Part of a small language model's weights.
Architecture: biases, tied embeddings.
Each number is 500 + 25 x the weight over its row's rms, rounded and kept within 0 to 999. Layers, rows and columns count from 0. Numbers have three digits each. The size before them is the row's rms in percent of the matrix's.

# down: layer 3 MLP down (transposed), 1280x320, rms 0.0347, rows 736-755, columns 160-319
# up: layer 3 MLP up, 1280x320, rms 0.143, rows 737-756, columns 160-319
down736 091:524450491473471486476496525540498516444476501488562496452497541497449509503508472490485542510499462459441484485527514492450541475492452505511484518516460496524530525482476521529480533505534496490482469488517518461489527486542514509512563510478488490435497516541539478496477479502537446482453522514486550512454455521470524474521516515555467507503501527493494484505518500507512477518528506476482477494523517481509527509495483510511491489516483524493535482463470541483529506513463529
up737 107:526486482501509486514496526569500517461477493513505521483493488529471537486483471480496532489490478478498492506512489508497526532524547437505493471525486501495508492510524457519447507491494513480483534535526530493476500565542462514501520499514513473477550516487511495513527513502498463512461470521488513475513502512554476510514498513493506524501503500513500475475535519519520518528427493512457517507481510487504527482530428485510507471551505514512502514540569494466448513446514499
down737 103:514519501501483518497497512531495479497490466486536515507478464520543476444436507478487510534524550497511514505547510513521515527509528501510481487499486504498491492504519521486492500475454455497569481481481528493537512470505560505480492529523477472472536508513483497503490512541485500517583505506506486536443478514482549520509503519506486452510512531481494484481473524476465470525467525470513511538502501485456473476500481458537521470482510520494514508509461519538512472479526530
up738 089:519501499520531473493521486547481493514482464449473514525526491462517502527464490498473508529443468513543485507503493505499564506491478522505516474511489502557489469453510445461522499498494470452463493500466554545519504473479506487498490504478539510479517470483455482494479449460492456493492557458546501523474524507484511555505487529518463475521506520486501481478489522487459494502516512448516458446484508476481491474511493493503496494520469462524496528544504516507530527523558517
down738 090:479503503526507531496522507490488494449499480483463500499535509486483513492523496527495520467479537523554522520505541506507520501488494543517526470492542481455489479481524448492502503518491505507493538495524473495501527484454450559532474476491540478523433491494516492513495572528482496471529487517551514495477485501525485536496500480510514567475479487522478448479480494542487521506506521489499516477462489511488495473485552524501525459475500489485515551501489499483462511520507540
up739 096:494484497538471511494524533499495522504507468527522471496524509546503520489473508461484519487502498535447483462491482505523508521474496527513465508490456525526466507502464491513472505504496553510482495494520465523464527497444487523473503515491533501469478505503526511504492478512518493532482494543555492484506459479483516490534468495485524528500426511501530494530511512498523501520494478510475469456504573466469525552485493481511534505490506511523487479497521488538542517472493487
down739 087:528516522482479494526543505500530481553467506460475494520510488474565483499459495490517539481503459539515512482521493527456511491507487483539470517527494521507509494463542506495526538561511503477518503476476507528482492493537515506492465457513496486496486495526438490500482513516514484483471532470521512478488484544525518496501553497460507548486476495483515517485551533482453454468503495524552487502471499489491548482506483483465507503500469516480492481534475464510500535484515482
up740 095:474564471523517504509469519467532444505527501493496508544506464513514495526486483490513513481546480481514522493549506490520498472507524515500478499513494502483463516507568513542537506489520536494489500477498483503451503500490511481462468517487513498492521489512500531472518464500486503476513481528472491501507503488521450521506505536554480488527540489507536490465482511511538514478495499492497492496500497506495491530510478473467501472509533506474457479499498508504549506479546462
down740 104:529539507458491492495457477502467505517519520503486502455503502467450508478541493500491519511458499548504519532500479497511507497533517450529487505482477510516523507511535501528486527486448474556513486513511508479466510543502452477491473485490530529510484469478513521478486538515466532493469496451550452466482497499544529496486453511488530514488496508519461459482507557474522534448503505524515510506485488520513483534451543498521550508538481523498515539482474490482492497489499490
up741 092:520495496504474468499495516503506536493494446491512464530543496540506490509545488501487517498515508504517531497506514470504474453454458521517506496535492535509485499495489491461485490479512478502471519490514463489514519559507477473505487492492512546484496505520533508535462503489515468522458489480509504484514484490507505509482469514551516520496430476514474535446528515521488539478534471503514520561514511520502459556507498499543484493511513528506485508513488471482499464503489473
down741 107:508507549491494522508508474537502489543437531520528533491448485512495495499421504485529490497503506470483475498538474517506516535500544447513461504502513467519472510508470483559501489531547531512503521471450500519519482470512494503529444491528489504482522468495502509480484494530496535502514465492491504526516495497491487515529517462494470534497533507484510455523515495502485485521487514490485515437528519488482476503438484475484490505474498466528467511454502500496538517456479466
up742 117:569515477497474485538469477555522477437482552485478489515478475512495485501508460503527472506477518493521490510523544499446471482501501521490503503523507496564517516521497487513542522523481488469539502502524494482567522536455555508502494513525536466491512522491506480514493434523526465494468507491512484508534495451507495512485553452459499522541491494472528502497508490492525491534505519522495498528479489513477528500529499515532514459546494451515455506500485530489503506509480497
down742 105:481495542508515498529541515464494504531485508466470532433484482510522514493533479534488543517457475490537519530507501471453498475459459502460473484496514469497540494521496474488516539561498489507529487416503501524550447514505492543566501496502489531498511497476514493553506502536500519475460506484509505528498484488519518506476495505500495518463512483529502507490523488471501482517484569521507494476519477503501497515533514487516460478500534547525519523513561491520511539517494491
up743 095:490494468497493553493512470518503487466526449518516484469545485489502463479481463476450538534483542556501504474526501518461465511473540485487510493513537485535530499467523498520486479511465517476447481491500515525514505539444466491474520470509463497513524501522462506503530475533517526518490523521492457493493505530523525481486538497567505476509492482511504525492547517527519503479564483459496549510534514541528512517522519521473478512510470492536498517476497506499492560524474524
down743 089:519528502475483486482510459499530513520489496503502475483526455492558464500503485518491553520515465532491484512505466522480472476498519535511513500534507465509471514540483552482535482523460469459489446486515556543496500527494477473468506504457518478520525512509455517514473508498514528527514514532532488485473483501505512506500484497550500501509482477489501476475467520519517492474485520461522516559522527524518487502540505506497517517503498500533525479472497497510515528479497514
up744 100:479475522518496499493484429489525511525550545485552477499532481504492525487519525528466500497532500475517476473507467513495465519471521500495491518467498526488524511469535492502492486546541503460456518528528487504535482525479513514493502506500505501490515515524534478434503507505484488441509521473506497484502507494473493529507532480531537478495509481508491486472509518530526500495479501486461517495546519518498466537548502443516510481490475551478523483524515511503489507495481545
down744 108:493537530496526542520498500455522518549478520481466495468514530486446495515494491488454518508528502485466511463499529512504493471445501470491446501475503488482491438502499456519490497536487495499481494471524523489502495495493480481524465454492485500492560460501494498516541557549534508520526513535504523551479491515553506494472544503498502531525492488517497505510485537485497548492551504493488475486518468537502514506505491474492492490438519507503538501524521483529507546501504451
up745 099:488502500473481507502500496539497491479501492480467484496437467503498532481483506514533498458511557503515504481474438517500494503492494518530456501474484503491527540484523535496492519512516515495500466520484506485511496508543519494508487507543476520478523476490518522506461511520531459463466500465499525473523518509524513485516510527498536518499517488504497501480521460502537488475502468507517464484498524474466486531532493493529538463547480465508479548520485470468515499451492483
down745 090:493530483494512526532514512558482471497511483506505526488461496508503533523488520507489498498475517500501502527449449448473518509500503506554494521524451512537558479481487516478511498519474540487497450467516509490503516485539496517482491550480483526484509524457539514424516484495492474486533516479528444553512485500469525470510513536513501486493496522536516502503523475494497518452522458543519518528551517462522474504481466501532500501511476496529500481490511520514488465487508530
up746 102:495497478567539514440488518495536475521467484511476491496508473486500509505474500475499473426473521490501486545455497495477546531463483490504462492498488515515503498488523510501502515459510522508505516479458515500548514485509526515488494470502487504478545512512495485526539478463449515477525501542531504499532511519486492499533501491486483472481454488514465451531504520476487443517524455514490479479515511498494490506492493487482475508514502543581546481516521495510505477475508487
down746 097:527462528472484507485514504491569524469472511505475505539493495522532467498490489484551467444470478507500491512535494520498492503495488513513465492480450487473531470487443500453533465516500497518497512444515499483507490509450471504517513483495474494511513516519480473503521562474487510481480484500479518478532477545494517468489486478482534498502498507484497491507486519493516489488513529538544528491547503549501515523506498461485517518482514509494512483444497520490542523473521522
up747 093:522466493501458474509539499540476500505508552526485509528462505462470495512533485445489524548497503465496477530492469495483550500499518529557507554464500477461499493516497506532532516475485491553522490479459504514510511504483516495489512481490475512454488504526516508511487509475498482536487482509508459484497517515458471459531501493524517501520523490455487497517514506511476517532491519502491540506511519481514497517562502524497495518496539502466525498496504519530472478507472469
down747 096:505499540541492522506488537487535490503514469483532514476459533478532506525498499482526528522504486518534506505558552517480533506459487531474494483532521494543467494504530519488478458531497487452526532507471491475485490527490485469532521547521534502497521450496518474521540493529491478479478516540466543481495488451517529558514497478522498479501491497520504468453481511487546480466520483481461523522487485561477469534480507492468485509491511508516496503507498567450538478500525511
up748 094:535451488488471475514522467522463490529516500501524468479505501510507513482505468459473530436499518457490496474531492533478514557473497521526500501536496489494498498515516507457499527526470523483491499484543491526505538550497514516509478473525487522492508484515504458481481500476499508517491461512514485426501493517497568536478481496530520515495474521450529536512483461513513534488528471522487482503484487556525545530486499512502510509488539506497540492475508471490443500463476499
down748 093:484441465493489519523500485467494499511541462475466521485465511503563484513497566516488529491492510508546533488466498502518480468523550583468529501475489456544505467457488504457486500489518511529538531492505518505464481526510466470502423548484471485500469492438432512539489478500491505499500511534512503510510520543518523508500457439477489487514490525504512506500471524476527498531471494489490524513512492519499466489498515499497533473492538538506497468490500516501494494515494504
up749 102:512508479550453470490508469515528482532514485474472487526528478464501535482516487494500497514513502510530500521493533474471462531519487517465431456523469504465493511531518500512470512503441503515489488509467514506459498509514521519476482478550502522449497519463526487453509479460514482495525493499496433491539482497505488536477501508456524487523507498470483524471530506464547535489512523473499528475492487527527481472504475505528511506521528516519531521492549484483489467495491508
down749 096:499479515479478516516522495462480506527565520542510484508522449513522494515477489534473447524492456457492516479523522438457521515484542526464432495520554509530502497498473517497521508507542471510528482481514490496474503460516497529489533436472479475517486476514544547496483528462480495494527477521480438518482483450461517498535515524493498465475487481532495496539515515509520531487462483502497474517523515515507510523499468472496474490466485532482524522528530551496506527520561510
up750 101:507473485505495504523542499498487486532496482487455477545488535496484516529487484536482495488516520551540549485525481520505496536482510463517512549488480483559510499473493503491464498511451513499469526500461528464529501499520489497508508461521576520474499478477500507501473477516500510580517516479527474465503522508544503454473494486504535516511515513496452554511530474483510563476508457525493546479496456547481486466444429490564511467457494492511484507484514470478520465477508532
down750 079:465525470426511482529522511489476542506508469528463466497519478486492479494501494518520544485468475503528488468519536558515511510514494479516526468528481521489484487548489519514524520548495543475510469526480524489483537522467502520533513491498474478499495516503547476485514476486468463503485511520505485486496527485516440463544512471537523515528465477471543488511477499491531465501478499480466512490456498534492531465479509507513491551489502471466541535491469478558474484502478497
up751 101:503523459525454476520530496507490469526487492575510493507530479494513440503497475511521453510440485501494492510543490499472465474499512510514527544487486484521491479474509450491495476536484485483493512512507464501492514512485518477527565479476514484516483561503525514534512502536508502527504517498540492491485508489469473529528512493478554506488530548476515507508500494448514517483482540460505487490485492529475514487542488469526511494456480489572545537485512473500451477513465525
down751 098:506475519518512519494522484502525476497502553501505534483489481507484523490515463506520530485513508474460518502456499449507471501490454476482469510460521495527520521511481528491514539519480504480482473501532455494520484486491514491517491515505468498460493537496506508475509439508468500520528525478477498505526497488509470538518512541466562506470477521477501530501477458476467475499482531526497479516492500500490498451523498488477482515531484459453533527466517493555546541478464496
up752 100:522502487489485467493509495522545504500501488521469483475494483512480474478491446462480492523506481500517527492488524499471470474519532481522505458509522489507525479489505527486526533545478485509534494480496525518463494480521468518484510448494528526482476506484540522542504466480521537513540511481525491438496464483539486523478485510462478487476515548523518499469524484474489482485500473523555476512464548457503484494530501518494489492475458536506518479511535507501457518528495496
down752 103:466534515514515470519530499505532516523520519508555504483480518481484518497502518517498455533493497496470467482513519481496508512473500491465499533480481496511494509541517524500528479546455497490513481578514501501534484509510526499518554509550502516483543511493452504442486536533512489477497477511447497508456509473504486492454487518510524546486469516482508528517526496481510494461549501534495508485479500503477496457505495483506527539480505503506460488507467493508503510453457470
up753 098:497497490502463533529495499519510517456478458504509522504524514509525479507500448490465483540503482488517522494542523484464512460479559488528493509505521473512488480466568480493453492500511469522503485492497509501528464496491491500515529513508520459510483485496484474489478460527438501497472513479510513538514446483507542504477549479537492458500562503527507511518532501589484457503516475539531498465469444465451473542485502502512537479486560506528491521522488508495472518513523533
down753 104:502509501531477482497489499516445501541484528516556511494453512450488535516472503481510522531477533495518495501502515447512514500498530466514515497459523512500497491504533496524520502468538523511500516481507469494469507497491528547494485535501530558531519490493490496484498466559476494475475462513556491535477514511516478508497496487493472478494568531487472470537489498467463501508547503536459490466473493522494526487525466498468490511490502521453504461544489474461484486482482522
up754 098:466518529474451491488537486515500499486459483472527467497506497469521518518529467506490514531559508555533521476469553504507528483474467504514500505543502524490532525528531507545529492510495473504551511558502504518512482512513526477489535523480479494484489490489538496496499462488495469503497489517485503464471519462515510529540476540489523498494499464463500493484509498548510506515493475459479502513489484512499494517471469499473491515519486504489440500468528508484519473490542487
down754 102:561486495497474483464502518455487490471526480488512517545468512497516526515441494485482519483485445506479508521493505525505506490490479499506504462477509493470490498520521500471501453481506524475533508487516474518488488500476493503495490517524506455468504521537462495501482547438511487479482522474486471526490512522476441512484433497509555507527487498556495501529563486544474469527514518450493535511496559510496489480524516534518499502524503487501498505493462485478503501491501535
up755 107:487504467506503491515502518525556505506494525507518487546487529481474520501541463522505483552463553500518484484477481487524482487527512488467507476516484466545480542477498529499545512497518521482526489506440493526488486537503511478511488478494466482506495501464557504475464493490482535525484453460494476516533501459539514488513507488495462490523511492452508501448502493514515487510470471513517527478498513456477475461519496512491494465504514484507421484463500501503497535494523469
down755 101:526497476464520512480489460559531476512492546533502508534524499487510495498505512499546487515534488535501475511523510503487503466495527502498535545520481451512501564554499470489517498493513493490519507497498484504500481505542517545489483494479498505523505488481533473497495515480506519507524485519495514513533483505499463515536495468461520457513485515511559528503483464503497459515511477485469496459483509489519523551506509465509423505489451462491491455517531496493533507494503517
up756 101:494504508479492536544476479473455469514500494490500518513517506457502519512496502527487496509517504474445495525479525468515516489511517478481536489498500501504496525508462523515459492447540529508479526504478491524518463519543524480527490528478473478533473456527507506485455531458465475533487507501481472521494485498528455543521493500491504480464445466508481473503519518483495490503458490479472507508596491525519493478556489488508487499517482550521527488474495564472506499437464455